Weights of a small GPT-style language model, trained from scratch on English Wikipedia.
Architecture: RMSNorm before each block, rotary positions, attention and MLP in parallel, local attention windows, shifted keys, gated attention, exclusive self-attention, value embeddings, a smear gate, learned residual scales, capped logits.
Each number is 200 + 40 x the weight over its row's rms, rounded and kept within 0 to 999. Layers, rows and columns count from 0. The size before them is the row's rms in percent of the matrix's.

# down: layer 7 MLP down (transposed), 1024x256, rms 0.0366, rows 474-498, columns 128-191
# up: layer 7 MLP up, 1024x256, rms 0.206, rows 475-498, columns 128-191
down474,126,207,237,161,191,292,224,210,252,171,160,189,211,183,173,168,190,260,242,221,160,248,218,140,191,216,229,164,178,245,150,246,213,239,156,229,254,230,183,215,259,250,184,194,197,178,233,186,201,260,168,178,204,196,132,199,208,157,124,184,247,239,181,226,265
up475,108,160,116,171,219,263,162,235,291,271,186,178,215,199,153,211,159,139,257,166,166,216,227,217,199,204,209,124,90,181,185,195,172,212,203,186,285,175,199,181,145,209,201,255,226,184,216,221,167,172,158,236,182,214,147,223,219,206,277,210,199,182,180,216,141
down475,120,190,217,172,141,205,202,145,198,165,136,156,151,208,261,166,188,153,175,111,216,163,186,260,217,274,153,227,278,189,141,243,178,136,137,110,150,196,208,210,173,178,137,225,164,152,205,231,142,251,198,254,158,181,220,128,176,158,134,231,201,254,244,229,238
up476,037,260,206,249,184,238,205,123,196,162,210,233,202,174,195,187,213,244,201,180,216,236,128,172,186,287,251,226,264,151,218,204,256,266,204,211,173,235,170,144,192,236,229,239,231,198,155,138,189,137,234,201,212,195,184,204,179,144,189,181,173,227,224,277,194
down476,035,187,190,190,189,107,216,186,274,198,254,159,169,192,211,173,220,157,211,240,214,142,196,218,258,286,151,204,112,233,180,167,171,144,204,234,209,188,194,187,148,214,206,171,176,170,148,177,143,228,166,165,140,217,248,272,168,173,201,216,176,193,228,219,189
up477,109,150,179,176,234,278,238,212,192,219,219,202,142,176,161,186,266,221,200,126,223,210,243,146,266,131,203,198,116,173,193,197,157,181,192,129,182,173,179,225,151,170,202,196,222,217,172,285,224,158,205,241,199,203,233,191,169,179,259,210,246,217,255,165,105
down477,105,167,136,241,138,213,242,190,227,115,148,218,108,133,284,169,218,184,180,196,202,231,231,193,147,229,183,114,248,151,245,204,155,170,192,186,252,252,205,279,186,176,169,175,234,218,194,249,179,209,214,215,118,188,216,225,184,265,231,246,253,141,247,186,164
up478,111,141,244,162,161,203,153,235,171,140,194,249,179,247,230,172,225,226,207,251,172,179,219,209,248,198,282,172,229,154,154,235,235,187,191,240,272,232,280,212,230,214,171,226,202,194,161,240,197,220,189,158,225,210,164,201,198,205,201,223,166,286,182,205,261
down478,110,221,171,239,200,238,171,212,199,258,224,225,187,161,228,167,163,163,191,223,178,188,256,193,134,192,160,214,106,195,162,153,202,205,274,197,203,167,198,158,259,216,214,249,145,174,169,147,210,167,247,225,190,162,219,169,223,204,198,150,232,249,193,273,141
up479,102,211,233,201,266,159,245,309,190,216,181,216,261,213,169,232,169,231,215,223,288,218,143,194,223,192,218,212,171,296,194,220,219,170,116,244,231,151,225,210,208,175,153,189,209,140,153,222,213,281,150,164,243,243,190,214,207,218,233,201,210,267,207,190,172
down479,109,191,178,233,214,263,184,310,187,185,239,156,218,179,189,278,168,165,160,230,196,209,234,275,227,211,195,159,193,208,218,231,265,240,136,165,163,203,257,247,170,187,237,268,203,210,276,260,233,267,184,212,112,256,158,162,216,153,170,228,229,156,256,222,207
up480,009,161,196,195,224,244,190,157,157,144,208,203,169,217,253,206,154,209,176,158,237,150,204,210,188,173,273,197,132,160,210,233,153,191,195,186,197,203,225,165,232,243,186,159,126,294,191,187,109,298,247,230,201,191,214,211,96,153,133,180,254,228,161,201,208
down480,008,212,213,198,120,261,224,229,328,153,140,231,143,183,97,210,178,247,184,239,215,198,159,166,256,165,245,184,196,233,232,174,194,196,209,280,212,192,179,217,226,195,184,299,250,199,233,185,195,177,186,242,204,244,184,200,174,229,279,199,217,230,175,233,267
up481,013,229,228,209,244,307,284,197,196,159,219,225,208,240,107,189,184,191,183,175,217,88,268,252,152,201,238,247,183,151,198,109,212,225,258,161,203,224,155,244,185,142,172,168,149,267,224,181,208,152,218,181,219,270,250,248,175,155,114,267,173,205,195,183,190
down481,013,242,189,160,162,275,110,254,163,233,213,205,123,187,211,215,144,222,132,271,236,194,186,216,157,163,236,266,240,219,244,158,148,235,230,199,231,264,259,200,177,161,246,225,164,200,142,229,159,200,217,231,251,163,244,235,211,239,189,187,190,294,266,176,219
up482,102,223,140,123,201,196,266,245,214,208,203,234,191,191,202,213,224,226,231,91,211,131,170,180,303,252,151,239,205,194,222,226,162,203,203,201,226,247,171,234,238,237,260,220,239,147,140,206,228,161,194,229,115,190,263,243,272,238,208,246,229,212,262,162,190
down482,102,203,118,151,190,232,260,204,219,301,232,204,213,179,183,193,165,267,129,176,186,259,222,193,161,207,108,218,227,242,215,134,194,168,181,191,229,188,262,185,206,259,226,184,145,286,193,247,224,230,305,169,141,219,191,200,135,188,200,294,288,258,229,178,111
up483,120,236,205,168,231,169,232,227,265,198,166,231,180,163,241,180,107,231,239,190,213,198,236,256,198,188,175,205,177,189,100,169,146,162,145,215,228,205,120,165,144,171,240,184,200,218,191,243,219,184,149,250,243,246,182,248,146,76,203,279,192,152,145,189,179
down483,119,227,172,196,203,199,190,200,214,203,202,185,209,221,224,179,234,242,193,243,147,161,222,228,223,233,148,213,173,198,208,207,147,174,237,202,264,189,242,83,182,209,214,210,124,229,216,201,207,175,172,164,201,234,231,153,222,168,163,167,221,241,148,162,163
up484,094,162,164,216,223,208,144,254,249,175,195,232,179,218,161,233,233,181,250,191,242,219,246,239,275,187,182,155,183,184,193,123,145,149,133,233,212,236,163,172,209,291,186,179,268,152,237,207,221,205,221,151,188,215,280,204,226,209,263,183,148,239,227,217,214
down484,099,103,205,248,230,157,226,278,241,225,244,210,207,214,145,231,209,157,194,276,160,159,207,178,169,144,180,191,239,215,224,187,239,262,212,163,150,213,152,237,206,246,253,229,193,209,231,232,237,189,206,161,234,207,285,235,230,265,218,226,193,210,160,299,259
up485,108,206,174,235,194,162,140,96,246,185,197,185,196,203,188,166,195,196,177,216,206,272,194,140,267,196,173,199,225,146,131,198,175,201,188,88,186,153,284,157,185,192,198,214,148,219,84,234,293,187,176,191,165,270,232,197,258,178,241,205,239,220,283,154,179
down485,124,160,200,223,155,259,203,224,229,157,207,177,227,234,291,167,266,89,149,188,271,194,211,226,180,184,187,234,284,161,189,212,175,278,185,166,226,170,213,210,222,177,185,237,177,223,191,259,288,176,205,305,148,198,152,145,136,205,150,249,212,251,193,253,163
up486,099,187,234,236,190,159,150,295,183,258,235,180,201,205,239,129,182,207,210,157,184,156,247,150,245,163,150,155,176,161,179,195,119,234,133,210,152,220,247,150,250,309,197,205,178,185,173,148,196,162,181,184,192,265,168,187,181,151,236,231,235,192,138,179,135
down486,097,246,163,213,140,192,234,223,231,280,53,204,127,277,191,257,262,189,166,190,165,210,196,226,200,227,246,215,236,253,220,176,245,233,154,169,250,153,211,203,171,209,240,136,212,172,150,218,192,192,150,169,174,205,221,179,160,207,206,255,100,182,199,254,232
up487,091,253,166,240,253,241,98,169,231,240,159,238,217,275,234,163,171,135,259,171,216,228,255,153,192,235,189,236,143,243,191,221,228,164,276,224,162,166,171,216,185,248,190,202,144,291,267,154,262,153,160,165,187,191,233,240,225,180,182,167,211,155,184,201,182
down487,094,121,261,194,230,179,153,212,190,196,188,199,266,214,173,175,270,229,277,193,131,234,200,186,158,158,242,193,206,206,221,216,197,185,263,217,139,132,249,206,286,204,152,127,215,186,234,152,198,176,137,245,118,190,219,216,214,185,214,284,207,159,197,210,145
up488,115,211,179,198,205,171,220,213,241,159,186,283,182,222,138,149,200,216,261,237,225,229,240,207,193,157,198,224,77,200,157,222,189,183,192,176,198,200,195,236,217,239,191,301,187,153,171,239,215,184,248,199,169,161,228,240,171,199,258,144,198,158,249,220,215
down488,121,304,239,157,128,226,185,207,141,198,255,240,160,192,195,166,209,211,176,204,157,132,135,234,131,180,176,186,139,159,214,117,213,203,166,164,285,251,187,214,203,174,150,170,218,181,205,254,221,211,229,174,134,224,217,238,256,161,287,196,195,296,213,154,210
up489,132,210,240,281,226,137,188,137,219,191,207,195,179,219,166,222,171,242,257,212,162,182,179,192,159,218,215,312,182,202,227,187,166,126,180,206,154,229,181,149,107,184,248,162,120,162,178,248,156,157,224,138,218,195,228,209,211,223,209,305,198,209,176,172,208
down489,127,210,183,138,191,193,275,169,266,167,186,212,185,184,140,202,227,161,199,231,153,251,140,282,226,230,233,240,155,151,236,237,157,227,164,143,255,149,199,209,150,168,193,138,226,240,186,203,174,194,183,211,156,245,203,174,136,215,125,208,243,184,248,224,235
up490,106,258,188,185,222,162,250,167,192,215,148,162,139,201,152,219,182,225,207,282,240,229,158,163,234,248,177,282,175,212,198,222,244,204,208,173,171,177,265,155,186,212,189,159,169,194,202,206,113,265,188,223,197,266,203,140,234,211,225,157,116,227,84,190,242
down490,102,182,190,191,250,142,223,125,192,182,230,197,171,145,128,191,145,230,211,211,213,174,247,184,197,218,154,202,127,202,144,223,235,226,213,216,157,238,181,168,243,113,191,227,151,205,179,225,190,246,209,207,134,160,206,106,161,194,209,203,191,187,181,232,205
up491,092,225,204,161,209,223,277,157,249,241,166,169,138,232,228,184,213,220,299,252,245,207,197,179,228,168,166,222,270,203,138,181,221,322,74,136,214,201,204,198,178,130,153,213,254,144,207,235,207,167,235,209,160,171,187,262,241,181,191,153,193,180,213,151,157
down491,088,158,216,144,257,223,127,148,176,251,264,140,211,181,166,243,199,189,156,190,219,211,161,278,181,253,210,235,161,203,139,198,192,251,118,171,267,179,236,152,205,211,178,200,190,198,157,189,188,143,188,220,204,169,205,172,169,217,210,167,262,181,202,267,159
up492,081,242,269,188,154,227,233,184,226,180,213,167,257,194,228,266,186,225,235,195,239,200,96,240,168,201,232,188,170,202,293,220,226,193,182,223,233,179,169,193,247,185,224,208,241,222,197,189,195,185,164,88,209,189,211,167,212,255,208,211,211,209,109,203,256
down492,081,172,160,297,250,251,157,233,194,168,203,185,168,206,349,165,230,223,201,175,209,230,157,131,230,204,101,205,153,172,243,213,166,226,210,175,215,141,195,207,221,163,180,231,190,274,232,195,197,215,187,175,201,161,236,188,246,217,216,209,190,262,176,256,231
up493,090,223,208,259,183,239,187,225,215,220,201,189,208,224,172,178,261,201,170,202,232,380,223,138,210,234,202,125,207,150,156,194,196,240,208,181,214,197,226,192,208,193,186,223,221,241,219,137,155,232,131,212,180,173,179,221,175,211,186,271,223,154,161,194,191
down493,085,234,159,140,205,204,249,210,131,211,264,186,142,178,243,212,172,178,220,258,231,170,214,194,137,219,162,187,193,271,157,174,229,217,250,254,228,204,225,209,241,170,209,194,235,234,211,179,190,230,260,271,174,260,168,242,154,216,234,162,169,146,179,165,213
up494,101,184,244,237,207,158,200,171,211,213,194,204,170,300,249,195,234,233,214,160,232,233,251,211,147,223,140,191,167,185,192,197,193,133,168,253,149,214,289,265,269,252,115,164,171,211,161,180,217,187,168,228,134,185,201,219,178,288,195,283,205,84,195,233,171
down494,097,241,248,196,208,167,163,167,238,223,184,194,163,191,158,201,186,158,219,222,183,247,225,238,198,206,213,208,149,202,240,247,223,275,229,213,305,157,235,148,247,237,228,197,212,221,227,255,193,202,240,194,226,198,227,309,268,272,223,158,201,202,195,249,155
up495,093,164,165,253,188,254,177,159,139,175,139,201,166,183,160,273,162,179,153,190,189,160,132,143,231,206,134,278,191,143,247,183,144,239,171,198,278,284,180,182,162,171,204,195,106,233,128,244,196,134,131,198,167,182,200,184,264,206,239,154,221,246,215,100,197
down495,092,175,135,213,140,212,160,228,237,259,238,230,197,227,169,198,185,243,178,184,192,233,267,203,173,240,191,180,152,203,133,187,198,230,198,210,246,172,174,126,165,223,167,196,228,199,161,190,215,189,156,211,185,147,197,158,216,213,210,306,161,184,160,205,142
up496,127,203,184,172,182,212,191,173,174,197,208,215,177,233,184,177,192,167,295,202,179,243,216,150,240,293,189,246,165,191,175,225,190,260,189,198,251,166,179,179,202,160,114,154,263,209,221,226,277,172,234,129,196,207,209,195,178,211,184,193,169,141,179,196,204
down496,119,190,206,189,248,211,262,134,198,197,176,196,140,170,170,208,207,224,118,239,163,190,243,187,215,221,268,271,201,247,165,217,215,232,213,138,175,141,209,213,254,205,174,166,225,158,194,196,206,85,173,187,241,264,154,147,248,207,210,170,227,215,173,292,185
up497,009,257,151,178,209,164,202,240,143,219,278,263,185,155,167,172,172,246,137,227,129,152,151,206,199,202,217,250,173,171,257,204,191,222,163,197,176,161,206,209,153,233,211,194,142,212,182,201,245,120,233,195,178,178,204,201,158,220,178,273,215,230,211,248,258
down497,009,220,235,226,186,181,236,163,241,157,197,217,189,211,165,173,218,119,271,192,250,230,206,157,210,155,225,217,182,202,219,215,239,114,190,240,218,169,187,175,229,153,160,245,275,193,223,199,205,211,177,169,226,201,212,217,181,268,242,280,163,191,161,165,185
up498,123,110,155,278,196,161,228,204,284,145,251,143,166,158,158,187,254,206,180,240,163,176,280,173,252,210,170,181,220,158,137,159,208,189,178,212,185,173,223,186,270,217,219,219,184,82,232,202,216,168,188,136,213,244,200,254,275,216,227,275,141,226,163,251,84
down498,125,214,231,234,201,174,190,230,223,204,270,229,215,198,211,220,220,213,266,219,155,155,195,235,232,183,139,237,215,187,187,160,261,186,222,255,160,133,223,213,217,234,195,218,204,162,222,141,165,160,131,225,201,234,149,304,192,197,180,214,147,185,167,178,175